Weights of a small transformer language model.
Size: width 160, 5 heads of 32, vocabulary 846.
Architecture: LayerNorm before each block, learned positions, biases on query, key and value, tied embeddings.
Training: a variant of SOAP for these matrices, 255M tokens, 3890 steps.
Each number is 500 + 40 x the weight over its row's rms, rounded and kept within 0 to 999. Layers, rows and columns count from 0. Numbers have three digits each. The size before them is the row's rms in percent of the matrix's.

# o: layer 3 attention output (transposed), 160x160, rms 0.187, rows 22-95, columns 40-79
# v: layer 3 attention value, 160x160, rms 0.213, rows 23-95, columns 40-79
# q: layer 3 attention query, 160x160, rms 0.231, rows 32-108, columns 40-79
# k: layer 3 attention key, 160x160, rms 0.22, rows 32-107, columns 40-79
o22 093:511561500471526469446505494581545428574494474502459431478493468558529484462525424475537548486521485521524522487511482496
v23 104:421484540444457477493509397519508466482480490438512452524442441453449506495558525512486432496440529466459481515494496492
o23 100:554441464509483546541537568470486501530491433527405503443579495501479478551413495467528538425509537473504477508541530510
v24 114:494485501476520498518482461557468550544472503498515504509457426488471513434498470482579476460534469570450539501605543597
o24 107:557489540480485480465510452477514435450451496505516495512501574524543502470450498523498451487413516439567500526442551502
v25 093:457551460558532514507550469471554538506485560453478570572540460487489488494452506501498418528544534478530439516401510513
o25 093:485465533488472499534432481537494438474518481517487399507437461490483496514515447493538486382455516588496440467566492487
v26 093:490496636511452508469492482519528507533499499529528521371441519479420469499509518463503512460606469501471435552518546462
o26 085:488475487459512531523522542588453468514516440489451530532447536472533533509521547467449519553480477546542511441494478527
v27 098:441533456444532480547479431496509484590475500524535445540533510499533569509556419479479443447533529529406485550493472552
o27 094:513489533568453526482628487509481537482436477492424526447491526438497529504461485566564522524505509487527439530503561518
v28 100:495536482534531465511545505445540574513517545533472547508543531456540513511457420600441548480508542491489508549483526483
o28 093:524460531477538579452527494471498559494496536514545490510486496463478490453587487483541513468576571587519396452504506512
v29 096:521503582498545543485531484394467501543471527548479441435439478549472459484489478555560495511520518560501577472551490566
o29 092:444478454584532508542420541583505496522561492437491505547483504404529478517514510500495551485462491432525486497385521481
v30 088:448482504555451479489524540520523459448541546492519491445522574498548515509455538585597481457486428571502539521469516456
o30 083:552518531425499475477456509540464536531457484522536474536546442593510541487530415500499497575543515477410499487499454528
v31 110:477463480553543470484452479566417467471507462418523530440559461454500541556571586500492568461469490494481546449523535501
o31 106:491527463487482495494575530487588552478490500513474502536489490537487483528452498444513563561495465511544471548492523464
q32 103:547503464474523605514476541509486481543569526386525530537538488511425490481528483464563443431444525501504425549549457493
k32 104:550486487434525493497574508521420434552462456534500444522526566476562545514519520507480492488451498385539500449428488424
q33 097:542456469527501512467468607478489475558492542526520492560527505544499512437543473464477539493597515471453565437480488453
k33 104:481574547458520517440475480535417495535461482500472505475538502577508525516521538522524494457514471454505455583544468555
q34 092:387530539536496544493446527538417503555435543548512490525472556535558454484489411461443494448498538559515490503451523515
k34 093:502513431480489548456540525437542537448513473485410554443533418545462506510535434445531536501540557446527470513453458521
q35 095:438491522512486565488429540488501516446448515479470454432508434575488558455551521482510467493518562475505529401505506526
k35 093:456501476508525566498502494502444521506479461500505505508485469501515506546425475511490496486554584442545503491436498480
q36 094:526507523453512463454500536565521482475512447523500497441511565510480504428513525556538521454484515539482401576480505396
k36 102:513493521485576449459470453518610537560499427503548486417452568478466537524483553508479414578461406523506622527502488508
q37 104:531469550514508507470512455440526562471541525482485492531490504455524414519526492533486543544496487523457587516480482561
k37 115:480499534531551514492478480516483536464526530475487431484469565477440529488524495518499505537512498514493550519505557495
q38 097:486469459496523468465559523536530444486541460502581491565485449489566542498469588449533471478494492483561522488525510512
k38 101:538541549466519540554513525580448502451419583564459502546551458462526534513503486481488493513511477506549467579510543499
q39 105:522492517519515519516493475503504473496508511526580512459467514479500446579423499412591476488559470524516515521499555471
k39 093:503537501445442471463567497517553410550447533553496440482439509529509482516515509558499509517551535510488434468490518446
q40 097:550522522533492510529532457473542493457521466503549514580502500523461483493475525568515471581451480461587607506452492514
k40 105:474468500528513526551465440522543579519513388534504540481441480487502495521573487506501492540490463449486536481507517440
q41 105:501475517603483473521567423448467535462461584526515474508460457553506529479502470464435510525497557451507456489490515474
k41 106:508501508481564512557512457506500487511550541448498473467501511544518509492477501392492528458488497495515520442425533506
q42 100:504509466515485456553534488508561516560496461477497508558538557489477526486434449508496501438540433515503458504534480569
k42 092:505474449455486484497493517444497494476491471494593513478501519500530505503529404519414474527496520488457502458558510489
q43 093:502485372479528466479536483438460459490467488538439454539471494489449495561499462517410488538528528471480483515483448558
k43 087:445458539559448485485544519553469458471479549536527459618488490549544530496520566478465539518474582480567501478553532512
q44 097:567398522412469566478538518456422496486526442513582447541517488458442535506471551423564502465557530525564467514474504556
k44 096:503519455453510504428470455515484576525511572509480511458523514464488528450448545562483454524549527526500501486414508476
q45 112:549491452499472481479460455469444527602507515515520601530448489505493470444550513607483559422515494508495450482461520452
k45 103:519467585434501586483494492509502411492457536468579472462494459576525446491511476433552504497462424419504517490536478510
q46 097:504483552509536499572485503532537493575577471475456483445551428509514481478508526538483543428608519451540495526540501515
k46 090:495493598519474438474542492462460472559514517492523491483563479463481474555497527543411427506469511542431499528411457508
q47 103:535414506518526467514543445563449491452503516541492513511484529501477499514500505463448502616465506463485504492456501503
k47 115:472533453510501511502534421497538496504594487503479522482466511441449473511540580555464508477523480462523493515523515530
q48 098:531491525464452444526422476501496459425518508505512559510503450525465480492538457490502552553492510505524493417543555547
k48 094:500520496433514545478419459503491524422481556463586457481515493444507576439497511543498491518473519469464536548494481497
q49 094:403486514484474448531520524505523464493428537466485461461468567521502477519512484569557441520555530518616525494432441495
k49 109:510564489476550519465486511511526507554411528457607493491499516508515521512503533549513539508567401520544533484493473515
q50 101:523523545414531476483591468514442570504489546501564562491532519457384568493447454499458485465542562455505527476485506521
k50 102:525472503617479500437556518501485476554434543534517459560543487535518446471475551489556481580511531501441546524508481560
q51 102:473385506492500467433511543465496566523532526488488455474544499483495423479462472555541436509481536457530498542474447460
k51 092:587455554494569606534506540492487450567462456491518475561556508540468505514499440458502521507497503513484531471544440501
q52 097:506486487462469513443419485522431444490537500458576514464499468510511482506502493550513466448450493496538465425498496525
k52 095:519508541528497501480456468503585541481534523566477487487575504500551515496458552527468549552448564483462523497501481497
q53 097:423537470463556463505557540557470505507537492482501411510528523550470444462482499491484507482577532518530575470488404485
k53 100:441426460505522459441537483499551453558404508526440468492580491452543463553540531616532482531516516525483548502503461514
q54 098:422440506530536545506470543428515499454496543483544484537476482502480471499505530510409553516510528592580510517530502416
k54 098:557539529472534491509432437473478537528522451530538484518520461579429509398470461514492534458409487472483513527585512490
q55 093:470551547555485434536461522438492582542543511444492540519521459530511449498534467533537523484385509476509444550535440484
k55 090:451488501507522479501512455531566548529496525456517486532480475525504525441549567462440531419460463509467422495508484444
q56 101:507513509473531541522545475531520471472551512451467508544510566553494466503503485462505465421514545495581457469481515522
k56 093:487461515475488531410489522537515449491500475532463502519549490537523504486511467623468506478509457506544456449425504468
q57 104:536505474545442510545409538542469458535525466493463515495503451474500514508461460563522528532446529447453531415513514508
k57 095:520542572476438558498547590570506457471465539497457509554480502456511546529454506508488470479506502523507403425508464514
q58 103:452480528484584588473520486457508511427495477398501493475470490520448356473459497523549495526528477552510520469460430446
k58 104:423488596481565464523457504538455543468504440496512506518429508439505489483508498533433535474497448512503549468580511479
q59 096:554535548484489478534528490460417509508489572532427457534512552530509531509449516529533475496520513429413455520542469501
k59 098:527489520529501472554451471534503471539511523558487439455468442455462534472473447477479473526501494476501441534428561527
q60 100:486446577520569477472473540550441505429553485464578479502575578576545499475535488483529522459464512486533561460463501484
k60 095:445485513504479512564465411513498450536469465513498526512560462518532450519521503544526497530453508565543479489556440423
q61 086:489504532440426493484468577433508578450465511465477480484501527556474520515477582502471474428483439496407493519477561480
k61 094:506492523548496462522485476449539478449555502530436516432505470475512484513499499491470531525511443542547518558524458580
q62 099:519442527429490501449447529535506489543507439535445499506496438485470484489491483509508521436530468514539456471407488579
k62 090:416544459498448511384596531465510578456489531429463463438563437441514484589462484551481505489467462476525435403535502545
q63 095:483466553524518534498553484453479515480499541434559455498532512477464557552523538536520521548514519491480494420522489525
k63 094:476550495445513493472510357537514474538440442488425498533497554447495486492511432538479496484521480509558475454416520516
v32 106:489432516502504504456467528561466495472446508521476480509571545457428505461471518415484488538544508489501461467502534505
o32 098:466461483514486482536504472463540491550548450508517487474442440522479498496562510501498510485514511557509457503466461461
v33 102:463557453506375554541467436522593445501531493506576540478510577480549455466469510488519440493486575501448530453468510502
o33 098:455498487505526525504501492462488514505534520462417509476424404438456482491504461498517563568568458499562504528538448586
v34 084:475488512456487537565506497462521423479490491532534511538522533494509439497476455562492507524536466498503498561425440593
o34 080:506441521489486497429521578432539482512501542507514498471506517482519554543468524414563528485446519504501566493496581514
v35 091:437476484515516520468477498456502531517500563429471490556488471485510477513513538559535513498506494531439533437525522472
o35 086:566560525455461490510542510496486497505482415475507448488506506516424608478515472528515555524557487504463476655526471478
v36 100:494458521509451517609537468489462457486472508559497530491453538574507562457586500464461471463552622490548431517468497483
o36 098:561503463500458522525449486524518481529533461452451458461468413468573459519479494521497515447548411531505499456490442577
v37 104:488456475467519521426454493536482517458504454523444395419521589512521517499492529541396469504493515435500462509457476433
o37 103:467469495523493424569523473520528479460496531483520511534519532491534521396514440487526579497461513507522517440531485516
v38 094:529461522462520490548529486517524568500512454469549509506546416481454537595527464481494497557442435485545442591494574552
o38 091:543491480480501555446551480538533399457529440569539502523473498486508460401474527466529504465576505540471541469497442491
v39 095:499514517456558511501516445515529535512595491506551473529478520534503539559485461448505435499481433562408541421479554497
o39 089:451498476506514463536559485502512440407446493507421545504482453472464460501505494555449492536511535495512540490537518537
v40 095:508437547452454514491507480548502484533492495497510461441542451538579529542428438535460455478520453589486479549473470545
o40 099:503521503537504459496536496460456458506460531524446554535456572569473472513487532481564473471462524421485479537535543528
v41 106:409527518476495507479507559438492496485470502459478465559415552507504472512491477495564462439524544443507542516482495512
o41 099:556427460516530485504451506469494495549490483526507552469541463437513533508566529513443478507489480540519498493469472620
v42 101:573547506551452503511480452578563573511437504467394510591528476520477466448499518544469486554474410520463483564515493511
o42 099:434504477488492495459495539481390466589522526517573459464493563516545524481462435490507490466553531446571445498516432492
v43 091:494503490556576484509498427473456483548498501591480471543515454408512463515528560476549464510504537507494423465465453475
o43 090:474452515497474512514529568487509552453546534484556504426500506576512563509526502513454510466483477509497524523532491514
v44 099:489528504517511481444532526513529445443536451575555425449523495562487482483427499517454453495461486517471474420532470506
o44 098:471556496531467483515501493462555551521489552487490526511477508476522512485431517468523491578459442496503498560477464483
v45 098:565489538561491516512480460516561538486503490529485521501546447441515496460547538499484459522458517578563544495525560474
o45 105:502578411425546500456531471470523529522522559506489502508488495558525489530544416523520528563535477513393540502498540481
v46 087:528525484496509514526537404517485425484529476482451572524506614496474513537550519515454489539488590524468464574521485545
o46 087:559537464425554412506457514477505496505455515466528451495505421478500493441433447496475553464484501513507536527500500532
v47 094:483480488442591561518443423555516502465497460510475482455443566507488524496508481515552546477486542563514481465393507500
o47 087:548512519525458410445527511496510476497534493508560501513546496570513432494466495548510484487514460420517568533525398511
v48 094:462465462476519473530551555569520434532509433499582544484455490568493661526459511535572493460519512479506521495522528522
o48 091:524449618511446508476564463490506516475488508501475453467486517488481440520497493479495489523461478517453530456443518483
v49 105:561519540468552524476477462506535452515470433526508463499441439510437519564469496455466511490423503489466538490464535474
o49 097:380547512501491465536521493455435554478516569531446527507495580519563461500522501567500494555547431509469525504562488476
v50 097:530516513561512544405505434511548494510519529557508480515571509551528457523429534453489549467468442486488502440548536411
o50 084:436546522523533507509530605530478421524518498486516498524483494584517574509601480473536468411473469511573513513474507584
v51 094:495510499527578466465474472461516513579506459457472517486524532537499595614459468507487434517464492561419505458520488526
o51 090:486480496541509496495528534502463509396467537483498533481451489475501457476497535513560519525501536497552476510518580515
v52 095:454510463532528474436488459542545494525468531514532513434468494530490567555481492480466542454558511528425471439565571501
o52 083:516561522536533492553468471484507517505533478459515481469502507446478552402527522479545493564500453513517494571528473376
v53 095:480547511455466487515487467564522492490477514510519452515544544475515528445529493454503498464508478517537516533489527430
o53 096:541495494494525448503566491480502464493502533470541473470429482498462537585530540435498487528469482493447506585521428468
v54 093:506484545540531588553525471557573506489563495538487464582477503515513465504532507558463467555533543545474410501496488461
o54 086:546519492516433479419475499479510514553557534480523535470556459448434466468494512426494488519489400478466498442569460508
v55 093:526554501473511502511457467466478489470459517470519529454442545533476511457513566502486442462475462483502568446415450459
o55 089:442498526473438480558442545623486538539464452542479527499501484593539526558496452487518503548525546539511418542507551467
v56 107:467497518500516433523463547536444527454501522517459512497492521495519474456466511525570493536484490474511440496454505460
o56 101:500493488558491483524533448404502532530532487543428482540526433507475426551541514503434484483436551511454474528467457497
v57 099:508421560515474438456464455402557455518513571544531524495469363510506482501512517437412521428504523455489482480468475531
o57 095:522534538581441495539458473519465545484459483390473443547453515617512528472566434537545475471461521527561514501479599455
v58 099:447533506538539472500511507496456539482460509531462494476520489539547463430481493493443503430573502558559613513476485544
o58 094:561466532391515507465465517552458444521518467508513531448508506516478560559517501477544443451454480486513434531513504495
v59 097:504420513516467551395501498511514552517454475452424479561482455520566516502438512502487463487502537518487513512601483492
o59 097:503512490509522487585566496543516514508507527542565501473470510568447532438506522475541540556509469503500518426445491500
v60 106:496507445487596477512461415471431468469461486495541557466520529496511490479502523529493497497466464565422494527445440542
o60 106:536496536509457468442545511465516490421569458453523459532537446419505458523494519479532476493534509506540508510512472491
v61 092:499503521484437532568515554554563540503459506515430384427596469445433397514554530474496564487478495491462503427481559490
o61 094:529520512543476542503457503434540467559543455492521595522531599491494559475524460497499562448503539473465522532528489490
v62 086:546502538502498488482446495425558521524461516464504463519474522538399474514479513470536484491515521558502469551472398495
o62 081:476541507483435427484554490549446479486469447518488466575527390479565482502553490448493496558552547492486505510451534511
v63 100:447496509543511497480500530492459530479504430508516487474467590527593446494511544493448504491556451476536479473525505485
o63 092:522509501487484472526516490522535472503562563435494537542553453397454502477423502520482431506446414540516487544479487556
q64 095:505499508527531505537553503534523457525502537446496574525496507492425483530505559511448448517490462443542429429484517502
k64 096:478518500494495498468459504532504494503525538518522471460458558477496472542526434535519500596526543556622390491505484486
q65 097:421421470422481495513485600556482507487470510448509529505430562497486501503458531431481477468535491497544522460520452481
k65 102:511489494520560561486500526521460434471438510457534490491507493592486472453452466539473441499537460500501467484490502528
q66 107:510433533555521493465428493574494426523500445470446455519467457505487517533560479457550483521525528550537527488482502589
k66 101:469522568437566518518576515493523467543499483503456488403518484489404512480546480502414550497502482535485552482434497473
q67 099:445454527483529478454479434541433416451520481488558535492483517490591452548498473412466473417490556448523478492555523463
k67 101:530508455481558529506427461447517515531505459575490470389564503540511468523583479453514490459496523538482536520492444544
q68 095:525473442484514469548536534504538434536468430458485552525517572503549471555447533510452531530520469520519496586506511503
k68 103:503532511462536484433471493535456491538438534464588498547497538459427543502453518461538504553482502476511463542561530489
q69 099:549570505428476535435408559556470568482511568505395561516547521484525511484462515465472487514511552489474605557494524538
k69 101:523479477566554440491506453516528520418504516503467569540468491432443468432462464521486446453434483525543438496429490504
q70 100:450477512504538489457430463507523503489534497607465518537496552434445454525433480507527450488437475525512459543494551488
k70 107:523468460448542553484491536481469559484491526550534538452483491501462421476529470567461479452566504478505500518502503473
q71 103:458540506531519486450545504543540443494476516510510509512483468506549454481489445531501469501506520461522486591517488502
k71 099:533509505414589455431436507504524534461505577561510571504491517460455547468478539497469488553491453544502536509463511581
q72 101:468480451469483417571536509524551495508490454513462475426463503480501479519488547460460471501556485436551518432515495578
k72 106:443548473486516548476502537433482453524522497506440584483480477465536528502537487486506520449505504487519559476491357484
q73 100:386492448511488455540466451499485538528497491441542533510529453476511519527479420540477532548449567543475455463490575521
k73 101:453495419471522487505499439562528478461453486475441522446483509548517486518560513472476485484485575478535487424495506487
q74 092:534553510463504466491506512477524492499483500455476539443451488491475448456544511488514473492501556554571559497484540520
k74 095:451523467517517437502534467546519574538448490504491492519390477501485453562503498518467546513545504510458481531511471482
q75 097:532482460534445462514577448487552516448515550481555508573475492450484452547504508536555535491594501467603512572496465503
k75 092:544534536472528535494463526459513458507397546516533484473492504457519560429502503463437521505500510540462472562536527496
q76 097:557454435535491486510462473538528525486490428565547538489503476543465530449509495490509446527463485455507472497496559511
k76 100:449527492472493480491555434453544524510520476498425437507487573490506525500444565409477485490578495515449489499490557486
q77 096:472535517545468421431494487531490403519537513469531420517556484521523538538475473517526488501489515550557431533503517499
k77 096:533557485536465612472491487477483536485471581531504535528520538557496485548554519537481515482518467507550551556510518512
q78 099:541465433511511494536520493420417526498397512459485419484476460545463458502491497506522502569528482496415529562519532537
k78 101:443506505551528567519498579480460529559563514550414494488524537546467467429489491470496486544459600504448460444491497503
q79 098:506519503494527457481437502548486472482545464445511456535500499432460540503543505509448605484463503504469548490516560488
k79 099:544453498542513519486490504492469481467542507550448496555491410525442507475558540419474504450514506432446473518482465539
q80 092:562512486457518505503496468538449518526460526563459504502449470506463464479598499522485560469453483496471529468503549556
k80 104:503557477572520459540466560503522466433569491461506592501566542512474500523505504465455500522497451469506517538528491507
q81 102:483489504493506458583510466435469556523489476546538557531497521502483547553390450441474512484553528470532538443451447523
k81 102:442503512513568519427515522605440472530408460519506515502498529472578480459495496500457515474470504507472485416474470510
q82 099:486546463491547493506443580500599584587482467478542500523467410529519481466487498500523483507476596549461495476524529539
k82 100:533505587527526462507475500510454464468521525494526486551545554509454534433498622492485579511478498496425498489527433533
q83 097:503445513465419533492510557483523482491511523508526571491525469526377470482518489547403499438444554531428465580523499513
k83 103:535512434513523438571487421572461431497510569472499473538497508498474632439460540509570502511444496438505548507519532541
q84 100:517535522541509477539500560472448492523526547458437443419464618494439513476485558507543474513472511505491551480482489462
k84 101:532525509445531558422513490498496534511546565398522588473457483460486532517518501501490433476524497502551489475443497512
q85 104:523571487548567554464477500480484476484515556483497433529516459491494524484500510489507531516533509520425375511489558522
k85 109:507472457436541531508447519522414548487493508478491484512439548456412503456457451448497505487474500520524443535481492451
q86 103:506375484517550542554499453492477541463444506501465459530522467419568472471485479537522504508434526418482504529506532506
k86 091:506502462495557507552518465517491491491533511518518555493478482526528509484514538385490561442471546593485519504583505452
q87 092:501461485533482576501468494446509498495471525455459575505453530485506488479477420469540522496429511526484517532461517477
k87 096:568487464446506492532506475471499510505553468333519559497404559476524499558444555451592466500510481498497509472534534569
q88 090:516483516477465559492516510469512463540456514515454481479559515500466539444512378517477504476533507401522576487508558502
k88 098:584453505424557489526455433453525494577428524522527483527483426532544428543525458528439441457519476547542577474529467512
q89 091:520499409508490530476476447463581501495469544490442534467604486532473489517573565514516443472583527493535449422483520481
k89 091:482481536498515446579512535493481473533445520619560479456550553465508464489554471490536543558567547469572486478493494519
q90 093:507456497461544531524498527516434451540549504505538510449591505459512457437524409522500459552455457448495516548558442472
k90 102:544551530495461530479508505520494464480501497608525518508504404514506536489535589484456480496521590514494486540495567546
q91 100:492501540492510521401568500552469504554507490465473503440466531465448498549506448488592470434449487505495484513528505449
k91 096:491519527531550579484499570508484529522484508480455508495533545560526452506432559469499565516441404539531482590461506522
q92 099:393484445506474448485508508507507483487484477525490430525547482467527508467534486513440444538529519417526484462438505514
k92 092:525520485507472494508492526396503492427520595463509515543517463539429488497486512490477507522571501508484489446450430540
q93 093:525480477482533550418467533548469617496489471499493515441492499487450499464484482547507433537424478562489592462504484446
k93 094:500490560519543495493508459490581440533516422502550433490449454499461554526479505502516511474532524500549516549490457481
q94 098:493512504520544478510560508526531514471470490469465525573520510551471543483450525494503538526481543472516532511599477364
k94 102:487549585465523505478450510533535476531469507531516530556489469493573515492413428484533533464434468492480483501548572479
q95 102:478569445555465454447522479494452513493525501555512469443495492505543420573508449516509542542536464515499489478500479496
k95 109:481571494551466503519465483524463517535479565507513461495472449504525463503482481533524502506435557526522469554494524493
v64 113:456524478468497467543498629493451445541445530500481511457595453509513483508478505529553557465535546511581518450510548541
o64 122:517485580542517511530504479440562501424526459476469475584465558513417498464493506488439496501440502493390492555475461536
v65 091:424512507498502476485508513546496530483495507512480535524430425518556528556497508517490490546495438544555480546459507499
o65 097:593498540527509452568479492492506551521483497514490520506498548487439510460491533492591518502520563442462525504494477518
v66 094:522524490518479426486462531484494578423428521481473513623531606539521514517506465463495517532529458513540490553486488536
o66 093:459533533567537540532504516522477404588551476503570475452522401463545418444518514495488487463531528469472505418503494519
v67 105:543496546573489463525533581553526522546545543544536466459456500501459470537519521474447483493512453489579591475472520538
o67 112:481505439504453492504429426433479538461511507517429497549534427474574480501536477492493514470461520537403469524522534451
v68 104:536493529484486526530482442441447523488518420485510545498472523522469527431476505440464453487527459562514473449461506470
o68 111:484544534518439524577526554531530440494470508519474461500499478448561474510480528518468508477426543451550446480481483490
v69 102:553502500445499476535447517549553599485477494466486571568470500492521506508507550491520461506493508495489577498514476491
o69 108:449467487496503486505516511462438495587490534571495456458479529469567492537566470503466551514512458494458450502563470517
v70 100:505474532530496432466474498467523496456572528507546469481496535488534514509449514553553488508528516467528461490513527479
o70 104:510529387509524482494515521487510526489443423543507537552493449507489469474529485510457553501515479530569569511433463498
v71 092:512504467553478550515471496471502480482492449504415528604454592557589488509540504487528469449482459530527500461498483417
o71 107:528515492456575516503514562530477522538489507536514441488500454463419524523491465484491561581539509588443520449520554573
v72 095:471494456527451601529570471511475504533481540499476531500521549466413501445487438494558507540514522448400500510524529481
o72 095:442586410528503447539488539464492484535556483519523514535468529509596484481482551533480538522416496524554514513495443575
v73 104:469453541508503480521457545425525511516475522614443533560455463434494507506397482471490483479456501463481456536548447525
o73 099:563455521494509417478548453540466548443536527493492474455539493505546513507542556447550537510557479534501569509490495534
v74 096:469477560501524532530542577435547450459489463492497494581597471468502428522473538494483496522525536520478478461499545534
o74 098:535514412547506503454552470493527523481533548490495520438445491488450523422545459495533483546444451511500467568518462523
v75 103:480573487518459434437456495511512529490524540436531569472489535510540413486531573512449505485489443483421492407494459506
o75 104:506458598450527530526530504596471477520506524542499497589481514446504565539469476563555547530538531443579481472529526498
v76 103:484480509530433460443484382490490498507471519413539544513581477471537557470501447522449470546542468480548510530474506551
o76 096:582503505478558545540572559517514535487484477496479416523475469442509503485496492491529561426504469541473480501492456404
v77 101:544578484531532477446499498459516501446529480561526485525555444540526489455491543527497527519534541544494468544465554499
o77 097:482463528484466536453509564451431496594516507500505622487496523479512509483566464545502454516430487474469474488535414497
v78 106:495518468483488542519500504493470478459503495419518514509469574524465482518484516516500520447519510492523528502528502452
o78 110:438514441471451483537489503488533516544490492531500513543474392522527520499483427479540471535453537566549471534463479460
v79 096:461509467569534517527483551461513476488554456463451488512456496481495524497505522568575538444488406528578501486494453440
o79 104:459488485452451490472458508536507514435471560514577459493518462559511515512533414529508447448498526454448494464537506511
v80 097:481481541469480558504498516432498479497498510557470472497444494480479416464531454542481505545516473518488541529587571508
o80 113:505560507545576519513565554523508551516530502461486473562518522570505543513467482543539514476481458485530509462492439549
v81 090:543519490442520497465489458559529521464447472541478548538517498579459492564520524498475490523486445482557567428568493493
o81 107:427448483516514488508451464487513467487481529475469489533540469434555513434460502493558462518509576489410433521466462481
v82 100:487472500459528470499499504496494501566524525519515571433499484551491469486548473430529527492477424550515409392503535511
o82 110:502557537565506527500518492482512522465473476517446507518558526455485518540506462549505508506523554505553590650498518475
v83 104:544538491467571475511473480490470348470554513497439530566452522502516502506550465513514464482545554524597497486482482411
o83 104:505533476540520467569603519494499610489507490521549441508562431487513507529463422485448546521460531461457485489491551558
v84 101:459524494470491550542524460504504553567488495441422454516444472515522469554535500475554422482483537517531529533473530432
o84 105:535488494508485524528447498478483493466489499548594516483484463487479455498455462449487543530502486517467493475499456505
v85 106:503441565413370473492512521453519505556494452528472525536512531450383537532554481500500490491557531542569483503540507457
o85 109:493471469530549503544538477541494522452459489503543535550478479551563482490487533540550512541483546509523430439505464525
v86 105:558586512490526552546529575486455561448492537456520493520446474452539530560530480502516534487481378511426479495503504497
o86 111:475465540513534503503477414520539480567513440557446449486461479593482480466523541505487444534545580498527486486504460504
v87 096:539536502507482483474554472529502537518533556504543516489529469493502567534474496510464520478515462522582463472561476484
o87 103:519479493496525511559439526500503485508488446536419437441509559527511496462527489497589550505432592448467541548516496504
v88 105:500531509504479553511433472542449451489547501452520526437454489462491422527459486535414512427503480514495538465542565451
o88 107:422478489457517457464576529485532484469395529539476412545580479509489556481487469503493459563522499469507516500459496469
v89 108:478552457553509516524427540518479432542543513526498490516538450520461539513506434476440570519414582510492560484535477545
o89 104:460516477476472483454500496523487497426495461532518471510493468474466530454484562565514464511576484514528439520469529454
v90 103:474455520456405539481566469517520501466513482470456502531536505472549539437529536539426511554505459452508488531492486516
o90 108:489440526476553525492513528492452528531454491474464508527430517588502492513514419424540520442394530544546492465555508520
v91 093:484392472504481509472442530469516488504489489527576577436500539515431558518463545480513443450480467506417493574496530581
o91 105:538631475520533476470552490491505492446468470507479506565510485523551435493466493564494516567551559543539544459542522483
v92 101:459524492520542459486568505583454432553493501483470500466471527480478489446533535497509451505474514504504480485530514488
o92 110:493515518521437555532505568422451601527531464492506467578547488586513525517454500489538497505504531491552530493427479504
v93 102:517522525478430426510518452427479442518531471465559474521509524455552463554516460527459503416488449516512506551510452565
o93 101:553515528504555521479503486584451540469498575523482498479513513495516496489438551437503463504554458485543533443532497416
v94 095:552533499549495437477560560458518558572462505586442465467496442531471474470555509526562472498494528524535544461445445425
o94 099:477495512478526585478429467499507479511482549514533588535538587477458467501516457500503507489521513490441493506482545519
v95 107:514484456566529560544535542510436472498451493550550523456526492425442496504477513602520523452524490488500466466483480467
o95 110:487464553505521436394475477420481570480515527503458504590476500520531478452523462504498526577447537527531488542552509538
q96 085:530523504513539508589501480508559459458472499479456524537483528549490452496448475437516584549482464461520504551419538435
k96 089:506525484515488512501529485553484432509433514544516478462513538473534444510505431530477479405553491478511500422484487525
q97 099:553429507422541516460561499482493525443494570439543482493496536414463433427509537465515498553555512486489500469428454477
k97 095:458513551579516467584513468501501479555454438477455495514538507435444524476466541553544543549470491565551536511552513494
q98 088:493479459492497549514507469582558471493455511463528450460453505484428493503416542480530467437486460508473478525503514535
k98 092:477483543463504573470573524436592514474463522503518570491502556478521553465467552454515468553546486526487463494554470434
q99 088:502501485476396487478512493490456435471411521497415530508495585466544532546500460528514606511484520540443481518539524458
k99 087:532462495470463482499479525493533472514503484515505542522465481426524474488543477496523474432493502550451474456511498521
q100 088:552505491491443460483496417555569454560463440504471565412541502513471432481531530541503499526511495470466501567480501539
k100 096:489492452528512420440529468561535498479381525480530520436524541454511380525450467491451536562469494528492514531512545516
q101 097:553434489551414574527416435486474516464487523479553465455518416525448541436555496495513529390424497490404532438458542527
k101 099:548460547499490497525506533412443478396469430511455494508502514477451426544498477452449487523476510511477519541544495506
q102 088:456490515480484485514510572485487499443479559539547477425519463488493467505554467456562492488416483460518413502521522490
k102 091:479394456482494475455448461519503508572525459513450443487480471552464465487510544497555485495563509554461473510557485497
q103 091:460488486519521477506534511509504427543497486514495491524386575584451468502495513488538521510489490494535508531491566550
k103 093:544553453494519508570545488508478513502563506539465565439598496497468489551466481463506405522534511527534520497539487581
q104 088:527500488522460520511442485461524508530524499459443481550500499541491555558451479451525487497537496455462520468508514495
k104 090:501425531455594556527496473488513462482545436473547498503468461499467526512487520498453494520439410522515509438543564521
q105 080:557487471483476417438479502474543430455516514422511458596501531475460495569513531500486495526505547568492531572536554511
k105 088:520493474471476529444505476527459431512542492527521464510527500481499525438527541487486505527423491514476550520357493510
q106 092:517472557484541474500451501574469528545514433580512411519512461450523533438510506499504492574528576510462477511495500480
k106 098:563531441546447523579442429499510526441527528490525519537492500523457525463540491473577541463470471471468509471476538504
q107 080:533584534543541500517409497488521440488519478490516515473485495457525504501527490513544500474557501471479577523505504530
k107 079:530535565513576527480531475527413534462473569492494519482500547536414409550508469477445492567444524482502540478522508506
q108 090:525571468548547521537563518600479447433488488508565507394468526550457487542488459464455504535468524464520534430505451535